Weights of a small GPT-style language model, trained from scratch on English Wikipedia.
Size: 14 layers, 10 heads of 32 (2 for keys and values), MLP 832 GeGLU.
Architecture: rotary positions, no biases in attention or MLP, untied embeddings.
Each number is 200 + 40 x the weight over its row's rms, rounded and kept within 0 to 999. Layers, rows and columns count from 0. The size before them is the row's rms in percent of the matrix's.

# layer 6 MLP gate, 832x320, rms 0.046, rows 753-782, columns 240-319
106,213,176,241,202,232,191,298,147,225,203,152,212,218,283,195,177,157,248,217,179,262,211,114,232,232,186,209,190,211,166,203,167,146,266,139,241,263,212,172,194,263,252,222,197,187,214,175,187,219,203,172,303,192,239,198,162,210,246,181,256,260,201,224,203,236,166,225,221,158,199,186,120,205,175,202,224,213,215,214,251
095,205,260,223,177,245,220,233,171,148,168,250,182,146,172,251,191,196,197,230,170,171,223,178,211,196,171,157,247,146,246,260,248,196,248,136,197,251,172,212,240,226,213,213,204,213,185,232,193,215,173,220,106,125,186,249,190,155,144,189,285,140,221,165,240,170,227,200,246,170,276,210,183,206,203,186,152,231,171,181,199
093,193,148,234,181,144,224,167,203,198,246,232,239,173,311,248,174,189,251,144,203,173,209,181,179,214,162,197,202,224,193,206,246,134,171,211,222,162,256,163,213,174,280,174,224,201,237,187,217,233,264,243,176,168,245,278,224,195,255,233,240,187,189,181,132,170,218,237,322,145,146,249,101,142,217,196,144,229,181,174,189
096,200,243,214,170,133,137,174,221,264,250,214,175,187,230,151,268,188,183,212,206,196,195,234,248,214,132,230,116,157,191,235,126,175,193,172,141,252,171,208,157,208,167,274,229,248,185,198,189,209,190,165,142,265,242,234,138,165,196,247,254,225,168,222,212,168,203,262,216,234,149,151,171,232,198,225,160,228,221,163,229
106,235,201,314,171,121,120,180,190,187,202,220,240,226,204,162,170,235,225,149,248,253,193,202,170,243,211,144,188,181,146,193,279,210,207,215,249,187,241,213,198,129,205,147,187,241,144,160,156,205,246,259,247,258,222,213,266,129,203,196,250,213,251,219,191,217,146,263,192,233,240,174,202,121,179,208,215,188,186,190,225
094,182,331,219,250,165,238,127,149,185,167,243,189,164,212,184,203,220,201,170,199,209,258,134,223,203,144,182,225,148,181,213,251,128,165,243,203,213,189,265,211,192,239,216,248,180,159,220,190,289,232,236,204,254,163,208,230,115,234,219,250,245,243,165,185,228,252,241,141,199,189,222,192,258,163,179,222,217,213,187,147
092,208,205,135,219,213,178,121,213,203,191,233,183,216,290,228,213,203,132,125,208,132,214,228,217,202,166,223,258,244,205,155,169,205,219,187,224,214,323,172,217,229,226,152,176,285,275,86,172,202,145,187,223,198,189,201,165,204,196,241,145,198,167,221,155,208,198,247,285,218,264,195,219,259,171,225,186,180,177,177,172
099,155,207,198,223,199,170,210,161,205,257,192,276,221,155,194,194,194,163,183,162,122,186,151,260,176,205,231,140,210,191,202,187,204,192,126,253,241,190,200,228,217,190,249,276,214,269,191,171,192,199,204,171,242,271,179,114,173,162,158,237,184,230,270,199,200,220,214,166,141,167,159,193,115,202,230,159,188,182,144,193
095,225,212,202,175,221,203,238,256,160,213,193,146,231,223,267,230,202,190,104,140,192,161,222,275,174,282,230,290,183,183,185,190,172,165,207,235,225,157,156,230,173,179,217,238,203,112,279,189,142,160,207,130,150,221,202,198,149,162,219,261,265,234,214,210,182,223,180,282,253,100,143,198,258,99,181,170,201,257,160,219
094,149,224,172,232,224,226,292,238,233,229,169,192,229,223,250,175,233,175,123,238,195,165,230,162,194,158,205,176,211,179,213,121,119,157,253,134,149,180,208,247,227,243,267,179,268,170,258,202,137,236,205,91,294,186,201,234,223,147,213,234,148,124,205,189,162,190,196,176,152,185,195,107,179,238,208,172,245,208,247,157
100,187,290,214,156,179,201,222,213,274,203,262,232,237,315,182,179,206,251,171,231,244,201,171,173,193,177,233,279,191,225,172,243,173,175,243,193,238,216,227,249,256,253,240,182,174,185,290,120,196,276,157,165,208,179,171,165,193,225,183,150,205,190,240,300,124,179,241,266,209,185,170,186,177,189,205,276,280,144,97,217
106,132,59,261,250,235,209,304,230,163,182,206,120,182,255,241,148,241,182,255,183,156,277,144,214,191,281,177,198,178,250,173,176,190,162,172,218,252,159,192,171,261,250,212,239,159,230,221,195,212,231,196,195,120,116,201,179,246,249,155,211,164,241,255,205,137,234,269,183,162,199,261,180,213,250,188,212,247,265,208,199
093,145,215,217,182,147,193,184,195,183,198,194,220,136,231,139,204,160,287,296,205,207,165,212,186,202,119,228,207,89,254,160,131,156,179,231,219,111,189,224,129,172,172,255,224,204,249,188,208,144,173,239,156,236,214,212,180,236,175,250,219,161,150,195,180,112,232,222,210,206,194,144,173,229,179,168,196,209,225,165,152
104,161,217,233,180,250,179,215,144,226,196,248,199,239,248,247,204,194,301,297,186,241,224,269,252,198,212,218,176,131,242,266,216,163,230,196,153,118,131,202,194,228,200,173,206,172,224,197,240,148,70,171,180,161,257,188,212,241,181,184,210,228,268,238,161,225,237,172,170,194,177,182,143,248,218,198,225,193,129,175,222
094,180,152,229,180,172,235,147,158,193,152,234,229,176,229,221,264,193,237,160,201,246,206,196,182,142,150,204,172,202,300,171,220,232,136,177,188,212,192,285,240,281,191,243,218,217,47,277,207,238,281,209,120,181,229,206,177,227,186,275,146,202,196,199,192,137,194,216,230,199,215,235,187,246,209,207,142,230,134,192,191
096,214,193,227,229,250,145,193,206,214,242,175,212,151,231,274,193,242,209,205,136,172,170,159,260,161,235,175,190,220,214,200,242,294,164,185,219,217,157,155,113,161,256,254,152,231,187,259,185,213,247,189,220,226,151,133,244,221,230,184,217,271,247,206,268,239,205,241,182,217,292,83,121,211,239,132,229,272,280,198,216
105,257,182,155,256,227,196,208,236,250,229,251,147,244,280,212,253,168,123,205,243,154,164,222,237,166,226,165,207,150,233,268,206,171,242,164,187,185,161,183,223,186,151,241,193,207,165,243,155,205,246,152,191,168,181,139,255,165,209,235,195,251,217,150,213,256,147,191,140,284,240,161,198,176,199,316,227,185,223,205,198
105,182,210,206,236,196,203,174,253,226,243,217,107,239,176,208,215,202,221,163,162,201,240,159,270,205,177,188,199,148,264,181,250,164,163,197,154,195,189,152,239,184,210,237,253,186,243,255,213,244,171,190,177,176,254,245,176,193,175,243,171,228,207,169,206,185,178,219,230,276,156,181,151,170,253,199,208,312,163,246,242
101,254,144,207,160,166,199,195,186,289,205,237,195,207,170,225,165,211,247,154,214,198,228,202,133,122,223,212,149,275,214,149,213,234,136,195,183,222,184,241,191,233,222,224,155,171,227,251,282,214,233,262,187,151,228,164,247,209,216,223,158,169,274,225,248,172,269,185,194,195,211,156,142,214,204,209,267,196,265,180,229
101,186,279,227,200,179,252,60,146,215,197,261,236,210,233,233,241,113,130,188,189,165,257,268,204,201,210,203,208,216,192,178,244,178,170,250,218,204,200,192,217,237,182,261,180,174,129,191,234,181,161,207,144,173,200,208,141,134,224,244,213,209,233,225,203,197,201,211,171,142,161,164,151,166,98,181,220,168,258,247,126
104,232,243,209,187,195,272,199,207,261,171,250,198,274,227,252,248,252,215,230,193,227,187,276,231,243,200,306,207,171,246,192,207,218,197,225,140,198,281,222,198,268,220,232,199,158,179,273,218,141,169,212,146,246,213,224,187,217,193,245,187,180,165,200,289,192,233,159,217,149,193,141,237,222,196,264,193,208,209,209,167
100,166,238,226,205,236,158,175,191,242,141,215,227,163,226,193,246,196,256,181,224,168,231,208,126,238,177,156,234,198,145,208,211,232,249,197,172,198,152,178,190,167,130,180,259,166,236,183,209,183,211,181,155,191,193,220,148,125,173,210,266,292,308,184,216,208,262,172,148,269,164,188,225,199,243,169,211,212,288,184,245
103,238,229,224,283,176,188,233,211,199,211,225,197,244,146,247,208,249,201,249,185,150,231,225,123,191,199,191,234,161,143,239,210,170,198,248,154,205,174,198,180,192,269,185,158,183,197,228,237,129,143,194,138,206,183,141,200,245,198,167,237,161,175,191,270,201,227,206,255,329,148,245,143,184,148,177,153,173,170,226,175
099,232,295,250,181,179,175,185,194,147,201,113,163,214,241,300,165,135,252,231,277,207,193,197,293,215,219,110,258,122,211,221,203,217,178,170,162,181,204,174,164,211,251,202,124,157,152,180,188,179,139,264,230,267,185,223,257,192,243,233,188,267,250,186,209,213,210,212,151,226,267,207,90,217,228,182,133,214,160,163,185
105,146,186,221,186,178,225,207,280,245,192,213,215,197,141,267,230,274,207,143,232,170,258,206,210,214,165,268,248,127,202,145,205,181,175,208,164,215,215,165,181,235,130,228,243,210,237,192,240,207,259,234,193,226,263,156,254,135,185,217,218,197,212,137,220,171,205,242,184,252,195,159,174,255,116,304,129,232,292,176,216
091,223,205,161,216,225,222,140,179,303,228,181,120,219,193,238,259,139,190,164,146,191,211,123,233,226,213,182,253,126,249,210,212,237,166,200,159,262,214,216,292,289,192,178,179,236,156,270,203,151,251,247,232,111,196,172,236,220,117,248,251,187,148,180,245,82,178,226,164,262,154,212,203,169,137,181,142,155,242,262,205
100,225,244,298,244,169,185,146,276,227,243,234,254,203,249,181,259,185,212,148,248,141,277,148,266,246,194,167,190,242,206,226,198,171,200,155,213,226,169,148,243,233,179,187,172,191,288,256,155,214,265,124,196,227,206,182,208,267,120,225,175,192,213,251,227,161,218,235,192,199,188,249,198,199,194,152,172,246,209,265,189
100,155,215,214,208,224,163,171,216,213,226,152,174,254,196,279,175,140,176,243,231,201,221,206,219,178,275,186,228,175,195,229,237,189,149,164,194,204,289,225,163,259,195,274,208,257,154,254,143,166,167,196,158,185,198,235,231,248,205,221,217,153,273,217,276,166,233,197,202,211,173,103,188,241,236,129,221,234,161,164,215
099,136,182,226,187,208,261,145,244,214,178,193,174,179,197,221,206,192,264,208,249,252,171,188,249,196,229,164,225,189,276,210,214,243,254,180,228,235,201,192,223,194,188,277,233,210,206,198,172,196,225,285,210,148,244,184,54,169,199,227,243,189,212,252,252,149,175,214,243,89,140,121,228,167,195,144,242,286,179,231,199
104,199,271,174,183,134,238,231,236,280,281,128,115,196,243,234,222,183,135,263,234,165,228,199,231,159,179,197,225,236,235,199,231,150,136,139,229,212,150,184,222,255,224,152,181,203,194,192,250,230,273,115,196,160,219,235,240,184,158,222,225,172,200,192,195,155,202,152,220,157,194,215,227,174,237,170,217,216,209,206,139
# layer 6 MLP up, 832x320, rms 0.0437, rows 753-781, columns 240-319
106,211,245,200,193,160,162,213,206,138,134,226,193,197,181,182,195,226,239,190,185,240,170,209,138,226,211,133,222,190,98,225,149,208,189,205,238,234,204,240,200,189,245,204,205,180,169,174,189,211,91,193,213,251,190,196,178,233,228,239,253,184,278,208,190,220,222,193,198,178,288,181,238,160,224,160,231,134,192,224,230
095,193,175,190,164,204,143,193,243,272,269,145,182,203,270,174,237,166,240,173,236,185,170,257,244,193,240,145,236,151,108,206,136,211,167,175,182,113,162,158,151,187,175,239,166,193,191,179,154,202,247,175,225,229,211,176,226,214,194,194,119,280,223,161,193,269,186,233,184,265,188,99,233,183,175,215,212,177,292,239,236
095,217,147,131,267,206,172,165,192,158,208,220,157,237,220,226,177,252,153,202,258,228,213,246,180,160,131,200,222,233,249,252,219,212,186,162,177,229,280,174,176,210,235,202,205,194,249,184,186,186,279,148,141,187,139,207,212,175,193,233,253,168,186,214,184,125,164,163,236,255,207,259,181,175,236,228,176,192,115,155,250
098,145,158,177,242,145,213,180,188,153,234,238,172,218,203,142,189,200,174,212,113,187,202,271,153,241,125,189,191,256,229,159,149,193,170,196,131,248,229,201,206,243,125,133,104,145,216,271,145,144,194,151,232,229,247,224,104,246,202,234,158,193,181,213,218,167,186,214,185,190,209,192,192,197,195,224,214,164,215,161,197
109,168,148,191,257,271,227,133,172,277,131,191,299,217,159,263,163,270,195,258,164,122,268,148,256,154,206,217,181,169,285,214,134,147,335,171,139,171,233,193,181,192,212,207,210,230,212,117,168,190,250,187,214,211,140,218,224,203,217,188,217,205,264,214,293,189,213,176,228,210,238,180,194,229,190,201,211,251,152,181,253
097,256,166,234,191,226,147,261,150,270,252,130,241,288,242,224,173,209,257,241,188,204,241,232,200,227,199,215,173,185,198,238,37,187,294,182,224,142,291,166,218,224,222,182,157,227,222,119,150,183,166,195,205,175,218,125,186,206,166,282,159,151,146,279,191,201,205,151,211,178,277,213,180,104,294,227,205,184,184,202,214
093,183,172,177,281,137,234,111,209,157,207,254,184,227,175,194,125,250,159,193,216,198,211,182,245,156,168,247,248,230,274,159,237,211,144,185,190,192,195,207,147,228,270,182,109,205,222,204,152,214,164,239,201,171,307,177,217,211,200,175,161,205,152,205,174,181,176,216,203,163,197,240,147,228,128,163,126,215,131,168,238
103,250,244,188,90,176,268,254,209,245,174,189,280,219,249,199,228,255,189,267,197,263,242,176,102,224,171,280,259,161,183,200,215,210,155,245,171,197,162,210,151,158,202,235,149,200,178,165,241,188,207,190,185,193,187,182,222,187,210,157,265,244,229,124,199,142,216,213,189,167,239,206,158,162,141,199,226,183,201,252,152
089,185,226,219,219,221,224,209,199,207,198,130,226,158,141,288,259,189,282,137,156,232,204,190,189,209,320,238,227,181,214,216,163,155,254,171,192,190,145,152,259,165,220,209,207,213,116,204,166,219,202,152,173,167,242,234,247,158,259,129,280,185,230,171,251,151,187,261,185,228,120,191,184,264,163,191,175,160,207,167,188
100,212,263,273,193,240,191,181,239,195,209,218,208,229,218,176,229,153,287,184,274,227,154,217,157,201,113,171,128,168,189,289,257,264,192,226,154,231,213,155,139,183,239,129,196,205,198,233,253,216,227,213,148,216,260,187,184,126,185,226,199,202,191,175,233,263,125,163,241,231,168,170,165,172,226,259,260,176,238,237,207
093,218,274,162,222,195,220,184,233,233,209,158,240,234,279,205,184,212,174,139,185,253,178,155,134,254,204,247,225,250,231,234,212,251,214,289,213,247,187,232,222,238,274,212,163,165,188,250,160,199,226,167,212,219,210,199,114,262,300,140,180,225,145,282,317,174,159,167,282,232,149,202,198,185,267,155,264,296,206,177,243
102,190,223,197,166,202,237,239,193,161,173,150,219,152,245,247,176,150,209,233,174,225,195,180,225,198,173,240,236,176,287,182,200,235,200,218,215,186,194,179,185,262,205,232,306,167,211,219,171,216,182,219,156,198,133,196,203,205,270,216,216,195,241,222,178,216,187,213,203,251,114,278,187,116,188,135,183,208,178,252,192
098,211,135,208,159,203,233,185,209,257,218,231,139,198,287,197,183,132,232,237,165,225,162,150,173,195,216,100,193,193,194,175,212,202,142,228,173,161,216,138,176,182,164,243,181,185,230,207,242,202,137,208,123,170,181,257,182,164,175,206,215,137,241,220,224,172,224,188,159,209,158,127,215,240,223,217,192,210,208,244,232
106,190,190,247,242,226,205,195,152,154,165,103,256,214,224,270,256,187,143,181,188,168,219,214,162,224,192,178,226,187,290,213,184,161,224,209,185,159,242,184,228,194,204,253,171,257,217,125,159,201,286,146,198,179,145,188,275,216,239,184,240,40,238,150,263,229,216,202,139,152,249,139,189,201,244,201,227,247,207,166,181
096,154,291,217,213,206,233,174,184,143,180,261,231,187,138,251,221,216,236,271,189,271,253,204,121,204,143,222,138,180,214,233,240,186,223,183,236,158,182,133,223,206,149,114,275,240,223,202,199,118,182,195,215,237,181,198,147,172,216,215,181,175,229,207,201,209,180,178,199,189,240,202,249,202,236,174,157,169,235,222,165
097,177,172,212,212,161,275,184,239,184,146,263,248,176,102,225,229,205,200,202,197,266,211,243,204,207,252,152,195,154,208,173,267,217,203,231,110,201,231,216,239,238,221,193,112,154,239,257,152,133,162,217,224,179,218,233,181,204,267,210,135,188,214,241,164,198,128,192,232,226,202,148,163,201,125,181,180,185,240,225,242
099,208,200,181,209,174,175,276,295,235,189,247,188,232,291,264,261,209,207,261,165,180,147,207,176,119,242,145,151,173,227,223,221,184,162,142,213,251,285,150,211,196,147,163,185,193,185,226,199,146,174,166,171,210,233,197,174,229,235,173,277,222,167,260,194,238,197,229,153,300,158,157,161,246,181,224,210,123,213,206,206
107,227,169,241,194,122,218,98,247,179,293,197,183,157,177,165,157,225,193,196,191,213,172,212,224,195,200,149,198,243,198,160,177,222,214,182,196,175,185,239,134,222,130,202,279,203,226,176,224,216,200,168,153,219,210,266,176,266,186,239,144,189,252,229,153,220,223,291,151,283,228,148,154,178,208,174,219,251,219,155,241
108,196,140,263,211,212,215,201,253,140,146,221,158,191,200,163,170,201,234,179,236,138,205,189,205,247,157,148,151,180,200,283,165,138,223,171,148,167,127,154,225,179,175,170,193,223,235,230,304,247,174,222,262,196,168,159,149,216,218,199,176,271,171,227,113,211,142,228,218,157,152,255,255,216,257,213,140,200,194,151,193
095,178,221,167,278,177,210,268,264,193,219,242,153,220,175,137,176,245,215,208,205,200,172,185,191,186,150,261,194,180,222,257,189,211,227,119,125,179,172,173,197,201,247,126,153,216,181,210,194,178,201,212,177,215,185,222,231,193,120,193,119,252,208,261,182,169,205,197,165,178,214,233,192,248,269,220,240,150,184,166,191
106,201,158,207,209,167,195,77,272,232,171,226,226,145,146,99,232,247,201,170,239,173,110,203,194,181,169,164,159,249,228,108,212,153,107,222,220,263,148,181,233,140,161,156,194,228,270,150,127,210,208,245,242,199,240,200,156,210,265,184,227,142,212,215,137,208,197,214,147,263,235,245,264,186,170,118,135,152,170,199,159
104,219,188,261,141,190,191,173,170,208,227,198,196,225,171,198,170,170,230,166,133,238,170,237,193,281,211,218,277,241,245,211,135,188,181,197,199,217,186,206,163,146,210,220,162,165,270,205,223,108,201,144,157,131,243,235,251,129,149,147,164,176,140,282,267,130,198,168,294,129,162,214,203,170,179,179,212,221,202,181,230
107,204,208,235,195,195,220,150,159,205,192,218,144,233,201,130,232,278,213,188,235,201,173,172,176,212,173,232,152,230,133,177,217,215,55,195,235,212,160,269,144,202,134,158,178,193,225,162,231,151,179,235,219,240,219,259,204,235,178,245,155,247,173,196,203,167,224,204,158,233,236,245,266,163,149,223,221,178,227,120,164
096,221,197,178,145,271,273,309,263,250,226,253,224,224,188,231,236,265,171,236,126,176,234,180,119,183,238,190,203,221,273,188,230,238,179,196,166,207,145,209,235,179,179,153,213,205,181,205,219,235,264,195,156,215,202,197,173,215,200,161,248,276,155,220,179,163,237,28,245,203,257,203,268,243,227,189,152,244,239,259,180
109,249,242,163,155,197,163,229,100,221,194,133,146,217,144,143,121,162,138,213,141,139,272,206,210,278,182,139,241,215,222,176,168,166,189,232,112,192,235,166,201,175,216,184,205,225,189,162,179,219,165,174,213,176,190,287,176,239,215,166,182,238,196,206,248,174,177,253,192,147,191,230,278,78,243,192,176,199,189,243,177
088,237,212,283,208,122,197,208,260,167,130,242,244,223,177,159,202,187,157,228,194,252,206,244,156,229,221,227,198,181,163,163,194,206,177,237,164,219,187,157,115,110,158,215,191,174,241,200,138,194,213,233,183,198,202,233,257,183,290,213,168,220,252,216,229,252,237,202,242,154,206,186,230,164,252,238,220,190,64,192,194
100,277,102,219,171,232,200,250,205,148,303,187,181,183,254,213,259,189,108,183,164,167,91,163,134,189,214,196,301,208,155,235,149,240,135,238,137,123,186,208,229,239,202,172,146,188,209,145,180,232,180,202,218,146,149,262,243,204,202,167,182,194,120,136,199,200,89,214,207,195,201,259,212,165,232,217,180,208,186,221,180
091,234,286,209,178,248,170,250,164,230,148,262,203,127,204,207,227,167,187,242,226,146,235,159,226,211,162,207,200,132,208,128,173,216,298,241,253,198,208,211,248,175,186,193,178,159,212,236,205,189,231,242,240,238,216,205,224,101,153,242,201,281,143,195,123,244,220,164,188,164,266,270,172,194,187,244,159,191,178,243,213
103,187,179,161,201,159,194,229,211,231,169,216,165,237,169,219,219,107,173,242,282,164,193,183,174,147,266,273,216,260,125,235,185,159,177,171,242,204,146,191,178,163,165,196,93,157,166,164,129,197,277,239,195,236,263,187,198,245,226,146,220,205,221,211,167,175,161,282,144,233,161,215,222,196,140,241,136,198,191,177,211
# layer 6 MLP down (transposed), 832x320, rms 0.0367, rows 753-781, columns 240-319
104,224,190,250,186,189,219,143,171,169,146,235,207,189,183,209,241,260,197,165,167,153,193,246,192,221,218,159,214,174,169,257,114,194,197,144,220,222,163,208,174,149,193,209,230,177,198,193,188,230,189,212,140,169,227,248,190,242,184,259,233,196,233,181,172,220,218,199,182,191,265,219,273,246,215,246,153,151,137,175,196
096,238,258,244,188,214,219,183,181,137,221,259,158,199,199,224,202,153,244,181,210,134,193,224,179,132,211,122,271,214,128,209,132,151,219,159,172,195,182,218,271,249,234,286,169,128,156,162,209,261,193,183,217,223,154,170,245,175,201,200,233,242,231,187,243,222,114,178,218,222,198,145,239,203,197,222,226,205,196,170,266
097,225,222,240,179,190,208,185,230,219,271,189,150,289,187,222,172,174,274,210,152,167,233,199,220,210,158,139,234,167,172,196,264,219,172,196,213,231,195,265,220,217,233,222,162,191,186,121,158,186,197,187,208,238,242,151,245,207,177,262,204,202,165,198,149,216,207,238,232,213,235,215,160,169,248,202,204,190,167,245,189
099,243,224,218,176,182,233,228,191,157,220,167,226,295,180,203,154,215,151,260,157,175,177,229,145,196,195,150,241,248,231,190,261,216,151,203,183,237,241,213,131,230,274,127,233,159,181,206,152,184,155,256,262,270,177,145,208,191,186,175,214,212,129,137,235,224,155,202,178,197,188,268,190,188,143,151,185,203,224,243,144
107,215,249,204,206,150,144,184,242,255,126,160,171,198,174,217,164,208,155,149,155,218,217,199,310,134,212,215,237,181,268,178,184,173,277,207,200,201,238,166,150,199,235,209,130,194,155,155,127,137,192,185,241,134,179,194,247,116,124,223,183,199,230,243,238,179,191,209,197,240,233,192,198,188,230,252,224,150,155,228,293
100,195,194,212,155,306,173,192,166,202,230,209,231,213,127,222,217,245,282,228,219,189,201,242,201,205,205,275,189,211,179,201,162,179,204,187,240,234,152,231,190,157,230,171,192,219,119,186,158,206,227,206,226,195,224,169,207,140,183,235,145,213,193,215,216,149,198,218,201,168,194,235,215,195,243,206,165,227,256,182,147
095,249,210,185,220,184,219,256,273,282,170,211,228,285,155,274,234,232,135,206,302,196,236,182,222,210,256,225,179,170,227,150,162,217,231,199,135,249,175,247,211,174,208,183,214,244,211,171,279,220,165,143,166,195,230,166,208,174,153,204,218,233,176,214,162,233,153,173,131,159,144,210,178,182,189,202,181,147,195,155,188
098,236,187,233,165,182,219,200,205,188,142,307,164,240,228,219,170,187,238,182,156,212,211,233,190,196,189,226,215,170,233,158,235,207,193,184,139,189,172,189,178,179,171,175,157,212,175,169,311,205,161,189,187,176,200,183,245,224,185,229,268,186,200,219,265,218,105,179,228,232,200,182,232,242,149,290,273,220,216,178,233
090,181,177,240,214,97,209,212,237,141,200,165,209,154,214,191,197,158,322,156,230,208,176,219,181,211,203,229,182,197,167,162,180,144,187,237,259,220,117,208,180,213,190,214,156,161,199,177,171,213,169,258,237,140,258,135,145,191,256,196,181,157,235,265,192,210,189,192,229,242,199,255,178,290,172,173,137,154,202,204,200
100,182,243,269,165,228,218,109,204,207,265,191,242,271,190,259,187,235,284,202,242,219,122,163,145,220,228,141,108,166,184,278,182,230,228,229,258,236,196,226,181,240,230,108,222,167,261,201,209,156,219,221,171,155,201,165,201,228,177,226,183,241,189,135,164,249,200,210,242,205,162,193,158,256,199,174,218,108,191,235,138
095,189,204,173,186,196,172,182,221,151,200,146,283,214,286,212,143,229,199,159,246,257,177,139,216,321,253,271,185,279,229,207,257,245,155,269,208,213,234,231,169,200,199,171,200,195,239,142,161,196,169,234,247,210,207,237,134,175,212,152,238,242,136,213,267,235,174,131,225,219,147,254,189,158,173,170,218,285,204,183,256
097,206,130,177,157,210,184,267,195,172,252,223,128,227,185,193,146,196,230,253,195,175,212,83,172,197,176,153,127,256,281,205,165,220,161,194,115,228,232,225,149,216,236,186,239,227,231,216,161,252,239,150,225,136,184,195,162,176,217,143,141,204,212,222,162,148,210,196,185,202,199,184,220,183,262,166,184,196,224,241,140
094,201,250,177,212,188,147,119,165,250,234,225,241,147,249,161,201,160,250,214,172,192,169,222,222,269,206,234,211,148,172,230,135,171,207,222,154,153,194,218,180,214,207,220,244,188,240,148,155,226,174,262,191,267,170,228,163,199,162,117,155,202,216,200,238,200,227,155,211,175,197,233,193,242,207,224,183,195,232,211,195
105,198,226,200,193,178,208,280,174,147,189,154,162,224,200,187,266,191,218,170,138,207,221,205,163,253,179,230,205,173,239,186,235,129,175,235,179,128,245,187,220,101,143,243,189,277,203,215,199,185,189,220,239,117,177,202,158,184,181,211,255,229,204,201,218,167,225,269,124,143,268,134,203,190,271,232,182,187,193,206,180
097,210,269,179,246,232,184,208,236,201,212,164,231,232,93,174,202,118,205,253,154,186,238,238,206,203,249,162,159,209,190,231,233,239,233,179,241,186,154,99,184,255,205,182,221,134,148,214,197,220,181,190,288,222,138,176,196,192,217,155,228,177,281,239,205,195,190,221,253,170,242,221,238,219,194,212,144,162,183,231,268
099,179,228,193,160,165,243,190,257,231,179,171,219,225,251,187,191,228,175,189,212,153,200,229,186,195,190,186,201,254,158,156,275,175,175,164,176,288,186,243,208,130,245,170,240,218,201,160,207,80,241,250,246,207,201,188,231,202,225,178,218,220,160,167,146,235,263,206,199,198,242,135,184,168,223,243,295,210,253,253,230
097,234,264,269,206,195,197,215,180,173,173,206,278,241,231,171,252,236,203,222,241,223,206,156,149,149,176,175,194,178,263,243,172,214,198,198,194,160,249,182,188,158,199,158,196,213,200,227,217,172,226,225,300,176,153,222,151,214,294,166,163,227,185,193,231,197,218,206,156,181,164,260,158,219,232,230,174,212,191,212,275
104,298,175,234,213,227,223,120,231,180,174,157,155,261,161,269,166,162,162,133,138,282,255,171,231,192,159,163,252,192,204,189,171,191,209,220,167,219,222,184,134,179,195,88,169,182,196,192,219,267,233,209,232,152,179,253,163,222,152,232,169,203,228,183,209,251,230,164,224,225,231,239,240,236,137,205,134,193,231,137,171
100,180,226,250,269,171,148,215,215,233,206,219,169,153,162,187,172,257,194,218,148,201,210,210,229,224,279,127,232,195,253,188,201,160,177,215,191,162,149,201,158,186,160,146,215,187,234,242,223,189,116,177,166,121,178,201,175,192,176,128,208,285,217,172,167,206,211,262,230,220,153,250,232,219,240,252,160,209,209,181,198
095,177,163,204,238,187,209,167,166,253,183,180,161,177,156,146,165,190,202,181,181,214,257,106,186,208,107,240,214,184,249,181,184,186,167,185,194,183,183,144,202,158,188,266,230,233,206,188,187,140,184,82,96,211,198,144,158,127,196,220,93,169,191,242,168,152,229,196,190,186,205,184,137,185,204,204,242,155,152,156,169
104,226,222,180,157,221,183,141,207,221,182,194,210,159,130,170,175,183,201,227,217,171,198,286,154,119,167,208,137,170,183,214,230,173,274,198,245,161,219,177,267,175,173,160,186,243,178,227,180,166,215,313,179,199,225,203,201,202,136,181,240,195,242,231,181,238,243,239,168,258,179,143,202,185,213,236,211,232,239,143,173
104,218,204,146,166,181,208,209,205,209,221,193,204,213,232,209,152,209,160,192,254,233,232,161,153,189,129,129,248,210,188,249,261,166,134,203,215,201,152,201,221,207,208,190,164,132,122,185,226,249,259,219,289,216,160,140,189,136,217,165,144,296,232,174,192,113,137,235,208,213,190,165,147,162,163,175,158,241,279,216,225
106,194,119,139,239,322,246,178,178,174,239,186,236,152,222,217,222,213,165,156,134,220,171,247,268,204,212,155,176,244,228,179,166,199,264,199,253,161,141,277,145,112,181,185,181,228,144,167,156,258,182,197,181,225,215,268,250,216,188,248,232,193,148,177,173,199,195,163,142,186,216,284,263,243,219,273,234,267,188,217,213
096,165,183,189,197,179,239,250,212,159,214,198,275,193,214,165,195,213,242,214,206,244,229,247,191,201,190,184,252,231,186,219,115,226,242,235,197,205,215,233,239,212,176,181,173,194,192,204,175,171,235,184,209,211,159,195,232,244,192,146,196,181,147,196,187,244,256,229,178,241,202,131,140,163,184,185,235,177,239,259,196
106,227,223,182,217,195,227,176,183,168,151,207,179,135,157,201,168,222,162,207,209,197,226,236,259,220,172,113,181,177,190,199,144,194,150,255,249,202,221,186,232,113,179,211,135,235,185,242,194,195,259,166,197,184,125,233,258,237,250,126,224,203,239,198,229,190,211,213,141,196,273,253,183,196,218,191,161,194,237,159,200
094,247,216,276,213,229,179,201,177,189,117,231,247,251,172,185,217,234,191,230,236,177,160,234,220,187,161,134,188,192,146,188,195,118,160,194,160,202,229,283,204,122,190,211,175,126,251,224,207,212,144,198,108,209,186,236,300,201,211,165,145,153,208,199,185,310,144,133,224,212,185,189,186,254,158,204,237,255,211,182,157
100,195,189,97,220,248,195,207,154,193,183,137,126,137,209,243,255,208,184,212,164,120,156,229,173,174,185,221,226,219,194,261,247,249,165,246,183,123,160,217,218,248,193,199,256,166,167,221,236,224,116,210,193,207,198,184,226,184,255,174,224,203,152,203,184,138,204,220,195,182,242,204,232,217,190,241,247,168,245,243,165
096,104,149,203,232,195,165,263,202,195,191,190,171,100,158,267,182,243,183,251,144,242,181,162,208,111,196,202,215,174,285,175,235,152,151,119,189,227,237,228,219,241,195,240,193,289,165,201,215,196,220,195,182,147,175,225,199,155,220,252,155,211,160,232,245,220,167,145,238,213,255,204,161,253,214,242,100,164,197,236,237
104,219,246,196,187,221,210,220,278,165,200,220,146,89,198,147,273,206,181,122,194,184,169,252,187,150,176,276,168,195,194,246,253,194,174,173,154,166,151,249,289,149,236,263,266,220,212,201,204,203,190,207,188,213,225,216,226,204,282,178,140,158,272,223,162,205,205,194,169,259,153,188,183,154,237,187,253,237,225,188,142